Weights of a small GPT-style language model, trained from scratch on English Wikipedia: width 96, 2 heads of 64 (1 for keys and values).
Each number is 128 + 32 x the weight over the matrix's rms, rounded and kept within 0 to 255. Layers, rows and columns count from 0.

# layer 5 attention query, 128x96, rms 0.386, rows 0-23,64-87, columns 0-95
[[181 110 123 127 167  94 243 147 185  81  94  84 162  95 138 109  28 145 107 148 143  51 105 146 148 140  71 104 154  84 138 184 107  93 132 124 116 132  76  82 128 122 206  95 163 131 159 126 170 114  75 181 159 135 119  52 165 132  75  82 194  86  61 149  90 108 136 176 146 134  97 185 140 129 177  89 127 107 129 148 105 128  89 120 140 152 138  66 160 135 129 162  96 149 136 120]
 [224 110 126  81 195 118 135 130  93 155 104 172 132 176 140 123 156 104 205 112  71 116 149 216 149 142 136 140 156 142  56  81 141 167 106 126 177 167 127  78 184 147  83 139 113 115 163 180 179 152 163 168 181 126 142 125 165 130 181  90 106 120 199  73 161 108 121 160 117 163 142 137 125 124 120 159  83 173 152  85 126 208  92 110 119 146 121 169 181 164 129 124 152 150  86 159]
 [ 97 112 115 142 163 126  63 114  97 189 143  99 137 200 105 135 161 126 128 161 136 139 104 102 154 139  86 150 168 148 161 124 110 109 111 159 178  46 127 130  45 125 170 133  72 112 125  66  80 159  81 111 146 149 127 148 142 129 152 210 184  85 125 170 121  92 130 157 156 123 154 166 115 224  93 158 108 120 110 132 124  99 125 197 159  58 178 168 124 157 106 128  93 120 167 173]
 [130 106 197 115 156 134 134 125 149  58 177 213 146 102 219 119  57 118 106 142 117 145 115 126 151  44  46 102  53  47  75 171  56 142  59  48  76 120 132  87 140 135 114 188 145  90  97 146  87 113 107  91 147 132 172 126 141 101 120 103 146 140 118 106 171 157 112 136 133 173  91  96 208 110  92 192 108  70 137 118 183  90 140 103 166 151 157  41 111 186  56 219  90 166 110 150]
 [155 244  97 165 101 155 115 181 148  45  87  94 167  94 101 172 102 151  90  80 111 107 145  92 123 142 166 147  78 116 167 143 159  92  91 162  57 109 135 198 207 139  61 106 119 127 105 199 122 163 104 141 132 100 187 150 169  73  87  66 115  59 187 133 139  74  48 111 128 179 130  96 142 142 177 152 111 145 131  64 105 146 154 122 106 185 145 198  74 115 150  93 104 103  95  57]
 [109 114 136 103 122 101 152 127  92 154 116 139 124 136 116 134 111 146 102 140 117 140 110 121 131 139 130 133 137 137 126 123 141 131 153  91 154 135 121 117 154 141 130 128 114 137 121 133 167 117 101 151 158 143 142 146 132 113 148 135 144 136 145 145 121 146 160 141 120 140 168 118 104 131 142 119 117 118 113 107 124 149 142 142 136 132 147  99 155 131 118 106 115 163 124 128]
 [143 116  74 131 101 139 107 103 105  84 141 119 162 113 113 112 115 113 146  92 141 114 114 135 181 121 152 124 121 133 143 135 100 139 124 133 114  81 126  88 126 141 132 111 104 137 151 111  90 150 139 110 111 128 154 130 142 145 113 138 156 101  96 116 148 119  83 124 158 113 119 131 175 107  81 127 170 131 107 150 123  88 132 144 128 119 124  81  83 154 111 107 156 125 137 114]
 [145  99 110 160 176 115 140 122 150 132 184  84  52  75 129 199 103 178 114 115 151 183 121  68 179 138  81  90  93 146 124  97 159 103 146 121  94 139 167  89 131  84 153 132 131 152 155 106  73  82 152 154  66 198 192 131 115 122 127 143  90 163 175 149 156 123  83 115 136 165 234  91  98 127 112 145 106  77  61 119 140  96 125  93  63  76 153 156  62 149 142  63  78 133 142 134]
 [100 184 155 155 112 172 179 149  99 111 192 119 182 133 157 156  80 151 112 100 142  92 113 129 178  68 155  97 120 112 154 133 128 105 100 129 106 130 136 138 131 189 153 127 119 145 168 130 115 150 161 133 184 127 115 174 156 161 159 139 163 156  76 172 164 145 180 135 127 124 134 115 137  74 148 120 114 103 166 131 150 158  86 133 166 120 111   0 145 153 141 125 181 197 179 109]
 [148 126 145 128 126 157 100 122 130 121 132 125 133 114 130 115 127 135 140 122 123 118 117 122 143 133 136 127 158 107 124 128 134 149 126 149 135 119 113 127 147 135 149 117 141 143 143 120 114 133 133 125 115 134 123 126 122 110 135 142 115 139 100 114 135 133 114 104 130 125 117 131 130 126 119 122 136 132 109 131 137 118 117 154 146 121 144 109 130 125 142 115 130 121 121 122]
 [149 127 135 117 130 118 118 120 121 142 146 129 149 110 131 118 128 127 134 142 134 127 116 122  92 138 151 148 153 124 110 116 137 147 120 130 114 135 113 138 145 146 147 107 156 136 133 107 131 141 134 153 130 133 135 119 133 111 106 130 133 131 104 141 128 139 126 134 141 125 131 143 142 122 135 126 132 159 139 129 124 122 126 127 131 109 147 127 114 123 131  93 153 135 124 123]
 [134 129 106 133 142  94 155 130 147 112 118 125 122 138 120 143 121 118 121 114 139 142 118 115 103 108 126 132 101 126 142 120 126 105 138 122  95 142 113 115 129 141 110 127 116 127 116 126 120 109 133 129 134 117 112 129 132 126 112 109 142 112 138 155 135 117 146 140 160 128 153 144 132 140 132 121 122 115 146 129 123 122 143  96 109 127 123 140 115 122 115 148 126 133 112 124]
 [147 126 152 134 128 144 101 134 117 136 144 139 142 111 132 118 144 144 136 136 118 125 134 135 123 128 141 125 159 143 100 117 149 149 116 142 157 127 125 134 126 125 127 131 149 130 148 129 136 154 144 123 120 133 140 133 127 119 133 148 116 138 118 130 121 140 113 107 115 123 116 136 120 130 147 136 135 158 113 128 129 126 115 153 138 115 145 146 119 131 130 113 145 125 127 140]
 [100 125 115 151 122 132 150 130 143  98  97 125 115 133 103 130 116 130 124 112 129 131 142 115 133 110 117 110 100  97 140 156 119  96 143 124 124 136 130 108 141 114 122 140 114 143 122 145 125 123 121 111 137 120 120 130 136 142 116 119 135 138 124 126 120 124 124 131 141 128 120 107 145 119 115 146 106  91 158 107 130 122 124 125 129 163 112 131 152 129 119 129 122 124 136 132]
 [123 139 138 113 120 195  95 104 126 176 157  84 145 120 117 122  80 143 101  78 155  90 126 120 147 119 116 120 154 131 129 140  90  96 142 103 168 124 173 145 135  80 157  99 123 168 172 117 105 129 146 127 106 151 141 134 119 135 175 143  98 137  98 109 129 109 130 129 127 110 108  94 164  68 118 129 148  63 117 133 158 143 153 147 109 154 140  91 111 137 129 102 129 134 177 135]
 [187 120 160 111 163  83 145 106 119 170 107 116  84 157 101  98 151 134 116 130 117 118 123 123 106 190  66 143 150 111 140  98 112 128 125 114 103 116  89 157 110 108 151 123 112 109 138  82 212 108 158 172  85 111 142  85 131 103 116 148  92 137 203  88  82 103 138 135  97 150  93 151  95 145 161 126 100 108 113 150  97 107 130 119 126 131 149 199 144 128 134 140 107 182  84 134]
 [160 147 132  96 110 139 124 130 123 158 158 122 129 119 146 113 136 111 149 113 132 132 118 145 100 121 141 120 154 130 116 102 119 157  84 112 128 141 129 147 118 120 133 131 137 127 124 110 148 139 142 155 119 120 143 119 131 112 141 136 111 122 136 122 129 124 111 130 125 144 128 137 109 112 147  96 136 143 103 157 110 139 135 140 125 125 154 122 135 129 133 101 143 133 116 134]
 [131 127 116 118  92 130 123 148 121 125 153 146 133 136 138 126 142 152 125 150  96 140 128 116 136 144 143 117 155 150 138 120 130 126 121 125 106 105 147 119  99 108  82 131 129 103 125 107 139 160 160 101 116 119 136 124 162 159 156 158 132 124 127 118 153 133 120 123 140 135 173 158  81 151 172 116 143 158 106 165 148 141 112  95 111  70 119 167 115 143 108 156 141 118 101 129]
 [149 115 157 143 179 136 123 105 133 136 119  83 136 123 103 143 126 144 112 111 123 106 133 115 161 150  90 118 114 156 126 125 157 118 178 130 167 113 114 139 134 131 139 114 114 154 140 124 118 128 135 123 119 142 118 149 130 103 137 138 127 115 134 158 136 108 137 111 118 116 112 122 149 111 137 142 108 103 173  96 136 131 131 127 125 137 134 137 127  99 106 166 119 120 148 103]
 [134 136 116 129 143 124  82 125 107 161 118 111 104 117 133 129 166 134 140 115 110 132 157 161 109 133 152  99 116 162 100 126 157 106 112 174 132 131 158 123  67 130 128 123 146  92 141 126 113 146 138 128 133 164 151 140 118 130 128 146 134 136 150 127 115 169 162 124  89 156 152 126 134 142  95 137 121 142 138 126 140 153 138 122 169  90 104 129 120 129 109 101 143 157 153  88]
 [113  83 178 111 174 100 147 109 124 121  68 105  98 142 103 119 134 141 106 149 143 121 128 137 122 157  63 131 103 140 114 130 118  87 169 134 135 167 125 116 127 132 173 122 117 130 134 120 151  67 100 147 102 128 106 104  89 114  72 131 133 157 166 119  85 136 202 139  89 130  76 108 137 115  89 139  78  98 151 105 110 122 133 145 177 182 109 117 165 122 130 134  91 181 149 161]
 [112 109  80 159 107 172 167 106 160 128 154 138  71 114  81  95 132  76 108 103 146 181  85  55 130 134  76 147  78 133 137 134 126 109 214 140  82 125 103 123 128  86 122 123 103 126 117  98 174  59 171 137 107 101 145 117 118 195 118 100 153 161 102 146 124 108  89  95 179 121  87 146 152 127 101 147 144  99 126 143 196 117 119  79  96 129 113 137  93 110 177 128 166 155 115 167]
 [ 83 139 130 139  77 146 156 162 106 150  80 110 148 117 106  88 157 136  97 148 115 135 112 114 137 130 103 158 145 113 160  71 134 210 161 161 189 130 163 128 125 119 175 106 147 110 104 149 195  85 116 123 171 133 128 153  99  75 218 137 153 133 143 138 151 139 144  72  91 127 157  98 106  97 178  91 159  98  62 137 115 167  98 174  95  77 115 108 229 143 141 152  94 149 152 117]
 [100 132 135 172 126 154 114 125 124  73 146 125 130 166 108 125 117 137  89 128 133 136 115 157 176  99 119 133  74 108 149 113 113 117 144 117  69 102  88 122 161 119 136 173 105 123 111 127 109 149  89  89 140  94 129 152 131 149  89 152 114 134 103 133 144 102 104 110 110  77 133 106 128 119 121 170 105  66 188 123 124  78 107 144  90 119 133 117 126 172  94 185  62 140 150 137]
 [160 110  50 103  73 155  95 137  85 119 115 173 214 173 132 114 168 130 151 180 123 203  83 115  97 176 141 132 207 120  95  89 163 119  70 112 110  39 155  90  48  32 173  80  36 189 143  79  24 199 158  93 211 150 157 161 107 132 218 140 181  81  98 167 250 150  70 146 158 176 112 178 176 217  53 140 177  99  14 246 149 112 162 155 120 117  74 118 129  97  77 123 158  37  82 128]
 [225 122 140 166 124 136  42 113  86 213  59 148  71 145 173 166 164 165  96  44 140  40  88 135 124 173  59 144  81 160 118 111  94  82 180 168 178 143  41 121 255 223 169  63  97 104  81 136  88 120 117 174  78 129 173 223 145  99 157 131 148 176 133 180 104 165 225  72 153 152 129 110 157  45 137 115  89 179 167 173  70 130  70  79  87 173 140 242 189  61 166 140 175 119  68  18]
 [ 59  86  68  98  80  86 118 178 140 100 201  78 188  67 179 147 132  69 144  83 164 155  35 124 141 124  96 137 171 140 154 207  91 106  87 125  87 187  56 148 121 115 198  27  61  78  99 151 197 120 136 114 144 141 198  77 144 196  44  98 171  75  87  86 227  52 104 214 179  71  59 130 190  89  45  31 122  35  32 110 130 224 137 215 141  94 190   8 191 179  94  87 143  53   6 167]
 [138 115  90 202  39 131  78 127 114 196 179 118 150 113 189 128  73  71 175 105  37 227  73 110 143  94 213 115  81 124 141 143 110 147 150 109 141 147 107  72   8 167 128 161  95 157 134 109  74 167 143  33 212  72 126 155 145 136 105 176  86  78  88 246 118 153 106 191 139 172 159 194 141 110 145  35 205 101 139 185 130  15 191 185 179 151 253 112  60 177  45 150  53  63  98  84]
 [ 65 133 110 130  36 118 202 130  74 159 238 114 152 190 143 126 190  53 100  91 110  93  52 213 136  63  93 136 208 131 114  99 110 204  38 149  80 217 204 196  95 127 198 131  98  96  68 136 255  41 147  89 122 131  68  89 191 138 105  74 129  87  84 151 144 147 182 193 195 145 159 152 136  90 130  84 156  15 192 201 173 162  73 148 179 145  88  70 157 161 139  90  77 214 242 255]
 [ 83 132 144 149 161 113 114  90 186 132 170 155 128 146  94 125 123 183 109 127 116 141 109 186 153 141  66 159 129  62 173 123 153 128 121  86 117 154 176 172 185 159  93 137 191 119 100 144  92 153  79 123 201 172 150  99 134 151 120  99 115 131 181 132  33 146  92 135 162  71 136  94 112 169  93 173 110  70 143 136 123  82 170  62  42  22 157 171 162 133 125 119  74 173 150 145]
 [ 95  85  99 163 150  96 169  64 162 138  63 121 118 129 119 131 162 103 204 132 115  76  92 181 122 114 111 104 101  14 129 129 137 110  77 113 187 112 148 162 139 166 119 111 229 156  67 166  76 132  81 165 169 180  41 113  62  66  80 118 238 132 201 144  74 190  46 117 115 139 110 122 134 131  51  50 108 146 150  93 132  51 160 102 110  87  87  64 144 103 175 110 197 153 131  77]
 [117 107 111  51 157 226  71   4  71 159 222  91  73 102 132  69 118 151 106 109 144  33  71  25 152  53  66 175 110 175 190 120  63 118  75 104 155 194 172  88 215 120  50 191  93 195 169  55  49  89  40 177  87 106 147 125 170 103  69 255 141 143 113 240  59  45 122 170 134  52 147 193 138 117 101 137  36  67  49 187 135  58 148  69  90 168 107 193 122  81 219  60  71 211 187  60]
 [121  72 196  49 148  26  91  47 142 174 109 120 117 193  35  91 127 124 134 196 190 150 198 136 100 252 136 180  92  49 138 128 126 122 184 122 131 176 145 142 110 137   8 100  66 153 145 178 112  61 243 202 149 158 147  68 118  85  57 133 140  91 202 126 188  75  74 158 135 123  14 128 139 121  93   6 124  49  56 152 131 149 153  52  85 108 143 109  96 134  65   0 146 176 126 107]
 [158 158  34 114 131 128 124 215  89  91  84  81 139  76 201  91  69  26 140  89  91 147  71 129  66  81 195  53 124 173 130  81 133 138 122  13 123 193 147 104 143 141 115 114 109 116 152 114 127 175 164 157 129 119 140 131 130 183  64  73  80  97  89 122 212 183  60 196 145  99 171 153 181 113 107 125 102 189 134 130 112 127 124 154 122 208 151  68  91  80  92 165 176  98 116 186]
 [ 96 161 116 125  87 167 127 174 116 179 111  93 142 133 139 100  93 130 156  80 108 139  65  92  66  91 115  41 114 100 120 115  89 182  83  54 167 192 186 117 168 118 104 110 142 160 112 116  67 121 165 123  99 130 140  96 113 127 105 133 132 142 134 187 106 123  79 119  81 104  90 115 172 112 122  95  96 149 117 129  80 159  90 181 138 147 131  72 135 109 131 103 167 139 181 118]
 [139  88 141 147 165 188 141 116 157 112  91 125 144 161 101 132 172 197 109  96 209 106 149 173 125 170  54 134 148  92 189  65 101 130  45 109 148 165 155 142  95 141 163 138 113 129  90 186 127  54 101 114  93 121  70  88 101  97 114 103  97  91 205 102  72  94 199 134 104 147  62 138  69 144 181  92 139  69 152  89  81 119 124 128 121 108 116 129 181 121 106 162 100 159 193  99]
 [121 149  68 128  76 137 142 217 117 167 120  80 148  94 173 106  96 115 130 111 114 160  98  41  58  79 176  75 114  86  82 116 128 114 112  69 114 194 177 124  95  98 138 150 144 124 108 138  69 141 153 137 118 121 124 112 136 155 114 123 118 142 111 120 185 158  53 161 128 122 138 130 141  95 141 122 133 180 162 126 102 158 131 167 145 196 147   6 124 125 102  68 118 105 140 217]
 [ 99 108 144 149 124 131 117 122 111  94  83 113  61 142 110  67 125 154 151 109  92 120 171 176 145 129 110 111 126 116 158 133  99  95 177 119 142 118 166 134 181 128 100 121 141 157 155 142 161  97 103  94 104 152 123 117 150 123 146 153  95 160 163 100  94 116 132 113 150  67  98 106  94  83 114 149 100 119 117 142 117 111 125  82 112 129 114 180  96 101 125 123 171 136 135 136]
 [128 146 142 118 148 167  95 102 149 130 163 113 178 102 117 145 129 178  85  99 120  87 138 126 184  90 111 111 110 151 112 125 136 156 100 173 131  43 117 105 148 133 142  81 175 165 168 121 114 115 152  98 114 139 147 147  94 126 152 128 127 112  60 206 180 135 131 110 119 111  89 100 149  92 153 155 162 107 137 145 178 149 129 135 160 104  82 100  80 127 206 149 130 148 204  71]
 [194  80  99 146 126  43 137 160 108 152 105  74  40 117 127  40 103  85 128 123 157  87  96 117 129 131 122  76 125 122 117 138 139 132 166  97 133 119 155 121 106 100 201  83 112 105 155  42 120  92 124 149 106 184 179 115 137 128 193 119 115 113 157  81 124  75  59 140 165 100 135 146 186 224 110  83 127 121 125 117  74  98 194 196 115 114 154 118 120 125 107  76 137 174 119 109]
 [151 150  80  99 110 137 131 147 119 168 142  65 148 105 175 111 110 123 149 107 161 157 119  80  83  92 146  73 143 154  95  79 102 156  92  61 102 124 151 149 115 133 135 147 119 135  87 120 103 136 127 153 120 106 138 110 129 143 136  86 108 105 129 156 152 118 116 141  93 159 104 147 102 109 134  96 118 165 112 132 104 157 131 138 132 145 151  63 138 123 110  93  84 118 117 166]
 [137 115 109 152 123  97 162 193 117 122 122 141 175 109 128 167 177 125 164 172  77 129 126 106 127 137 109 118 104 122  94 136 148 157 183 124 157 123 183  77 117 137 132 114 141 146 132 108 156  93 126  83 134 131 149 155 131 134 147 141 161 117 122 147 147 112 103 157 113 124 133 141 124 173 134 114 113 162 110 129 100 155 123 140 161  67  97 151 107 139 118 135 138 130  82 132]
 [141 115 168 137 158 154 111  81 144 131 123  82 141 125  91 134 105 147 122 110 165 102 139 132 154 130  94 129 143 143 117 121 152 116 141 146 171 138 115 144 142 168 143 111 135 149 137 149 122 125 114 139 124 142 122 152 107  87 135 142 119 115 147 129 103 121 143  98 113 113 118 113 115 134 114 117 123  92 148  92 134 118 134 133 110 123 139 120 140 100 111 139 109 153 187 113]
 [134  99 136 127 117 151  87 119 114 152 125 108  61 169 130 153  99 127 107 147 131 136 169 152 200 128  92 144 117 230  79 198 110 111 130 108 116 161 142 132  94  94  92  98 100 143 144 163 104 165 144  95 162 141 131 174 138 201 146 132 125 177 150  95 133 169 169 114 128  88 148 103 111 176  85 158 127 107 151 155 174 169 123 152 141  71 134 158 104 164 127 123 147 124 178 179]
 [114 105 182 126 170 125 115  97 110 119  92 115  82 144 113 120 146 153 103 143 129 104 139 128 148 152  79 130 104 140 132 137 115 107 153 141 128 124 116 129 137 143 142 117 134 127 148 128 127  89 115 124 110 143 115 118 103 127 102 147 130 156 149 146  94 126 168 129 119 124  92 119 140 112 118 154  93 113 154 107 131 107 125 112 150 141 120 179 140 116 151 154 112 171 125 122]
 [117 111 114 133 126 166 144 108 157 114 135 116  78 132  86 114 122  97 112 126 166 147 110  75 108 136  82 125 109 119 149 123 112 129 161 144 104 124 127 136 145 111 137 115 121 130 126 124 143  91 138 142 119 124 127 131 117 164 104 117 144 136 116 152 132 111 107 111 135 115 100 150 137 137 117 134 135 123 120 135 167 123 129  89  91 120 106 137  96 127 177 121 157 155 133 110]
 [112 145 106 156 103 143 132 168 107 144 104  93 139 107 146 101 152 127 110 147 108 125 114 113 138 123 124 152 135 153 129  83 132 178 155 124 146 131 157 122 117 113 162 124 153 115 118 125 170 112 145 113 150 133 122 142 116 105 184 132 136 126 122 140 159 138 140  86 121 119 144 126 123 102 166 111 179  89  91 123 121 153 119 144 119  88 129 114 179 142 116 136 126 138 120 147]
 [ 93 129 147 164 130 130 113 120 123  84 115 136 110 158 102 117 131 148 108 136 129 111 130 149 162 111 106 155  92 117 143 121 108 120 165 125 117  99  99 116 167 134 119 152 117 141 124 128 121 136 100 100 122 112 130 149 131 135 101 159 115 138 130 149 116 120 129 111 131  92 135 111 125 118 119 168  92  85 162 115 118  95 112 121 100 115 126 163 137 155 127 154  91 140 139 112]]
# layer 5 attention key, 64x96, rms 0.358, rows 0-23, columns 0-95
[[131 121 144 117 132 149 109 170 127 113 176 141  98 146 168 129 173 149 113  63 123 119 122 128 121  87 176 138 108 115 106 113 139 131 156 128 161 138 133 129 144 148 169 120 127 143 111 131 120 169 128 120 110 115 121 109 200 127 177 131 157 115 121 159 152 106 134 131 117 140 143 121 104 172 134 125 160  90  85 144  89 137 126 145  79 161 115 163 123 129 164 137 151  84  92 100]
 [111 159 129 132 132 147 140 105 141  93 140  76  96 134 123 124 158 125 124 128 108 119 126 101 109 107 134 119 133 141 133 159 110 108 153 139 110 122 116 137 149 103 185 107 114 105  98 120 116 100 137 114 103 104 136 130  96 129 104 101 120 145 121 107 172 140 143 139 143 111 120 137 140 124 183 103 153 122 141  97 111 102 165 146 128 116 122 119 142 107 153 109 124 105 143  92]
 [ 94 139 135 119 172 138 162 141  91  78 130 147 171 127 124 139  94 109 130  66 118  90 129 110 127  60 134  98  90 113 120 171 138 107 102 130  90 154 106 114 194 138 163 106 145 173 147 141 142  97 112 129 125 124 123 159  86 129  88  86 113 173 110 121 125  89 112 155 150 143 136  85 130 108 118 130 131  53 118 120 157 144 100 112 106 175 138  79 121 124 104 126 109 164 148 144]
 [111 108 121 148 107 111 153 111 108 159 157 132 149 110 109 152  80 149  97  87  86  76 116 149 119 138 148  80 124 148 116 103 107 123 154 167  87 180 152 105  85  84 120 137 147 145 129 135 114 138  95 139 150 129 116 131 115 124 145 149 120 138 151 170 125 119 120  97 132 153 133 138 164 172 140 152 134  87  96 142 117 124  99 120 145 102 158 126 146 131 121 132 146  92 138 162]
 [128 119 153 108 147 138 137  93 118 152 133 148 120 137 159 104 153  93 141  96 139 138 125 120 125 168 140  95 215 159 158 139 175 117 115 161 136 142 135 109 103  89 141 123 116 141  79 128 102 135 130 110 142 156 133 135 116 123 134 114 112 144 147 117 102 182 160 123 111 104  98 132 131 133 123 117 124 103 108 115 161 126 133 124 114 113 119 112 121 164 133 140 127 108 119 103]
 [141 159 122 126 148 138 119 148 160 100 144 136 154 104 135 123 162 122 160  91 106 161 151 129 144 147 117 113  85 115 103 162 121 110 121 154 155  81 136 124 139 124 142 121 161 127 114 108 104 136 113 115  95  91  92 106 139 142 127 137  88 120 117  94 117 124  92 120 152 127 154 135 148 146 114 112 133  90 137 137 131  78 125 123 112 114 101 106 149 153 139 120 146  96 107 139]
 [150 150 168 125 142 140 123 122 112 134  96 130 107 134 135 152 152 126 126 125 105 129 138 102 100 136 114 151 103 131 127 115 159 118 102 110 103 142 133 147 123 126 148 130 131 123 143 147 121 118 137 120 118 153 108 132 115 168 120 108 125 143 134 150 108 162 159 109 118 157 114 130 127 169 151 121 128 137 116 110 109 146 107 150 131 120 142  95 154 129 139 121 133 122 125 144]
 [147 116 168 138  99  97 127 152 119 108 121 169 157  93 143 128 131 126 109 120  93 106 106 109 115 159 110 171 161  88 104 146 102 128  97 150 189 145 114  91 118 122 122 190  80 143 140 141 151 167 112 129 107 111 121 106 107 140  83 110 137  89 146 132 118 117  97  78 122  92 103 163 107 117 166 124 130 165 141 143 150 118 105 152 142 133 158  57 147  91 138 123 120 148 153 132]
 [ 97 132 104 148 154  91 108 132 106 136  99 168 117 169 132 103 115 111 117 182  94 111 152 109 126 166 108 145 102 140 100 104 115 113 112 112 113 131 122 177  96 137 113 106 138  64 131  99  96 121 103  99 103 120 143  88 140 160 160 121  99 125 124 119 115  91 178 137 116 114 103 134 163 167 132 143 153 145 107 128 115 154 122 101 132 117 138  95 120 128  98 126 119 123 124 131]
 [117 123  89 126 141 125 127 126 135 142 145 127 126  87 128 118 125 102 126 132 155 132 137 115 114 127 158 133 105 148 104 107 168  89 130 118 128 159 119 131 123 102 132 149 109 119 128 131 146 135 132 128 154 143 120 133 145 127 114 135 119 108 131 123 157 165 120 122  91 144 124 138 145 108 127 121 161 125 152 142 127 140 129 127 125 161 138 115 117 106 144 131 150  80 133 153]
 [124 122  96 125 114 128 146 126 142 140 133 122 123 124 137 134 131 115 134 116 157 153 106 147 141 126 118 113 142 141 120 116 112 139 109 128 127 145 142 139 124 139 107 142 127 133 139 127 127 109 125 116 117 127 119 130 111 115 125 138 132 116 135 155 140 103 121  99 114 127 108 121 134 118 114 130 141 122 118 150 121 153 144 151 120 144 122 110 134 115 121 126 129 120 146 128]
 [123  94 141 102 165 149 116 106 103 117 121 145 176 129 107 141 144 138 142 128 114 129 116 127 105 156  73 161 178 122 134 133 121 133 104 108 146 136 125 145 103 113 143 109 127 130 122 128 131 130 116 129 133 135 121  98 101 129 133 134 115 176 159 100 107 111 134 131 142 112 137 117 123 125 138 126 100 138 131 117  77 119 108 124 126 134 138  96 153 100 134 156 145 129  97 112]
 [129 126  87 117 122 127 138 115 161 171 160 138 138 111 136 152 127 124 148 140 135 163 106 143 130 126 144 132 123 144 136 127 145 125 126 120 150 131 128 133 116 120 108 140 129 126 109 130 134 140 132 136 150 137 118 118 120 133 148 150 117 107 131 106 144 135 126 144 111 147 136 123 102 142 144 118 136 120 131 136 124 144 148 137 118 122 120 125 111 121 116 103 129 117 132 128]
 [147 130 129 125 127 133 119 113 137 142 134 147 112 131 128 134 125 130 131 149 110 140 133 115 120 127 154 130 106 132 143 133 126 116 140 130 142 123 127 131 105 119 141 136 134 105 112 132 128 137 124 130 133 158 110 129 138 152 158 167 107 116 132  94 132 151 136 147 104 140 131 133 109 156 148 131 133 127 139 133 137 129 122 126 115 120 127 171 108 134 139 130 116 139 132 125]
 [146 107 113 162 105 167 115 130 148  95 154 111 133 153 167 107  96 114 158 161 135 117  74 126 159 113 156 148 132 152 132 112 155 121 116 138 121 105 144 118 135 106 148  99 120 145 116 139 113 143 130 170 137 153  80 139 129 113 161 152  93 115 109 105 158 163 158 131 129 112  98 159 152 100 129 190 138  99 113 135 141 113 120 112 153 158 113 130 116 136 101 138 100 132 150 146]
 [132 115 120 132 131 131 110 108  99 137 138 110 128 130 138 112 124 124 135 126 175 121 120 160  87 125 122  68  94 117 137 116 110 119 121 159 210 125 141 125 100 113 107 113 147 123  93 125 126 120  86 154 138 163 123  92 122  98 156 143 150 119 133 145  95 136 128 144 108 124 115 163 144 100 139 112 137 117 144 162 135  83 124 145 103 139 101 124  98  93 160  81 126 154 110 152]
 [105 121 100 133 127 116 143 146 140 132 145 132 157 103 144 120 133 117 155 114 153 144 106 154 159 114 110 161 128 168 115 126 161 130 131 121 108 138 116 128 153 145 106 136 114 159 133 125 127 143 140 117 147 100 154 130 114 102 115 102 160 114 123 139 142  99 101 116 136 117 129 128 147 118 119 137 142 120 109 115 126 146 147 156 134 124 145  65 144 111  90 102 162  80 134 130]
 [106 159 163 103 150  76 154 133 143 178 105 138 107  99  82 143 120 142 113 120 110 140 185 134 151 126  95 108 119 110 114 164 140 187 148 115 106 114 134 117 152 157 114 110 145 129 155 135 100 121 123  78  94  87 141 175 134 145 111 115 177 149 181 161 132 101 106 111 124 116 145 103  95 157 125 108 113 154 122 112 105 163 134 132 127  87 125  96  88 119 143 154 159 115 139 114]
 [106 145 133 122 151 106 132 151 163 117 175 102 123 125 171 111  93  95 146 157 121 108 106 104 195  88 138 119 122 163 129  94 253 154 140 108 141  80 109 152 106 126 169  65 154 145 144 121  51 154  98 139 102 134  97 181 110 131 206 164 111 107 187 128 148 150 137 136 146  89 132 167 104 121 124 198 143 107  60  88  89 174 146  89 155  97 132 129 138  98  80 173 161  96 135 111]
 [136 107 169 153  69 137 151 158 151 138 105 149  94 145 137 137  34 120 133 143 107 128 125 133 182 120 139  96 159 176 148 137  71 193 109 127 108 104 212 104 167 133 140  76 133 134 110 160 105 155 175 126  94 125  92 172 111 174 134 154 144 141 111 145 179 186 183  90 107 113  65 104 139 157 137 161 100 135 139 114 130 139 123 134 145 137  94 132  49 133 120 154  62 131 201 133]
 [ 85 112 113  86  94 104 143  84 137 121  59 110  98 154  68 173 116 105 121 113 131 150 218 100 161 137  78 149 162 166 145  89 160 122 140 118  85 169  96 159 107 122 124 125  61 124 159 105 148  63 145  78 113 149 162 177  91 113  58 155 142 191 145 172 131 118 151 142 100 142  70 121  98 121 133 109 144 240 170  68 110 165 150 177 118 111 159 136 154 116 120 152 103 168 162 150]
 [159 172   0 126 114 163 173  84 168  74 148 113  38 151 104  74 160  97 131 110 190 147 168 104 124  92 149 130  43 122 133 115  90  40 160 140  76  75 137  61 146 121 136 113 179 105 115 165  85  40 150 101 168 138 140 155 138 115  60 126 129 122 125 160 192 129  67 125  65  93 101 173 230  99 128 163 186 145  68 112 174 111  95 116 162 101  87 183  38 168 142 126 161  91 154 134]
 [163 156 118 183 113 166 145 192 157 121 160  66 123 175 146  82 179 165  30 238 182 141  72 150 178  71  75 169 136 113 135  92  86 192 107 107  87 123 232  97 110 166  93 107 121 162 167 147 153  86 138 150 153 172  77 151  76 169 110 120 161 105 203 219 129  96 103  16 220 138 122 129  79 171 196 142 150 115  10 114  65 145  97  97 139 117 179  98 162 157 139 126 134 183 130 106]
 [ 61 153 118 142 139 123  78 155 121  27 112 141 128 148 157  99 196  71 124  99 143 117 201 131 179 105 105 198 105 109  71 145  89 166  72 119 138  78 103 157 190 143 172 134  82 131  96 116 152 163 147 115  53  86 112 114 109 105  82  78  53 136 104 111 139  84 133 167 189  95 104  97 172 170  62 173 134 107 145 144  87 142 134 108  88 194  95 127 146 178  89 130  86  91 141  79]]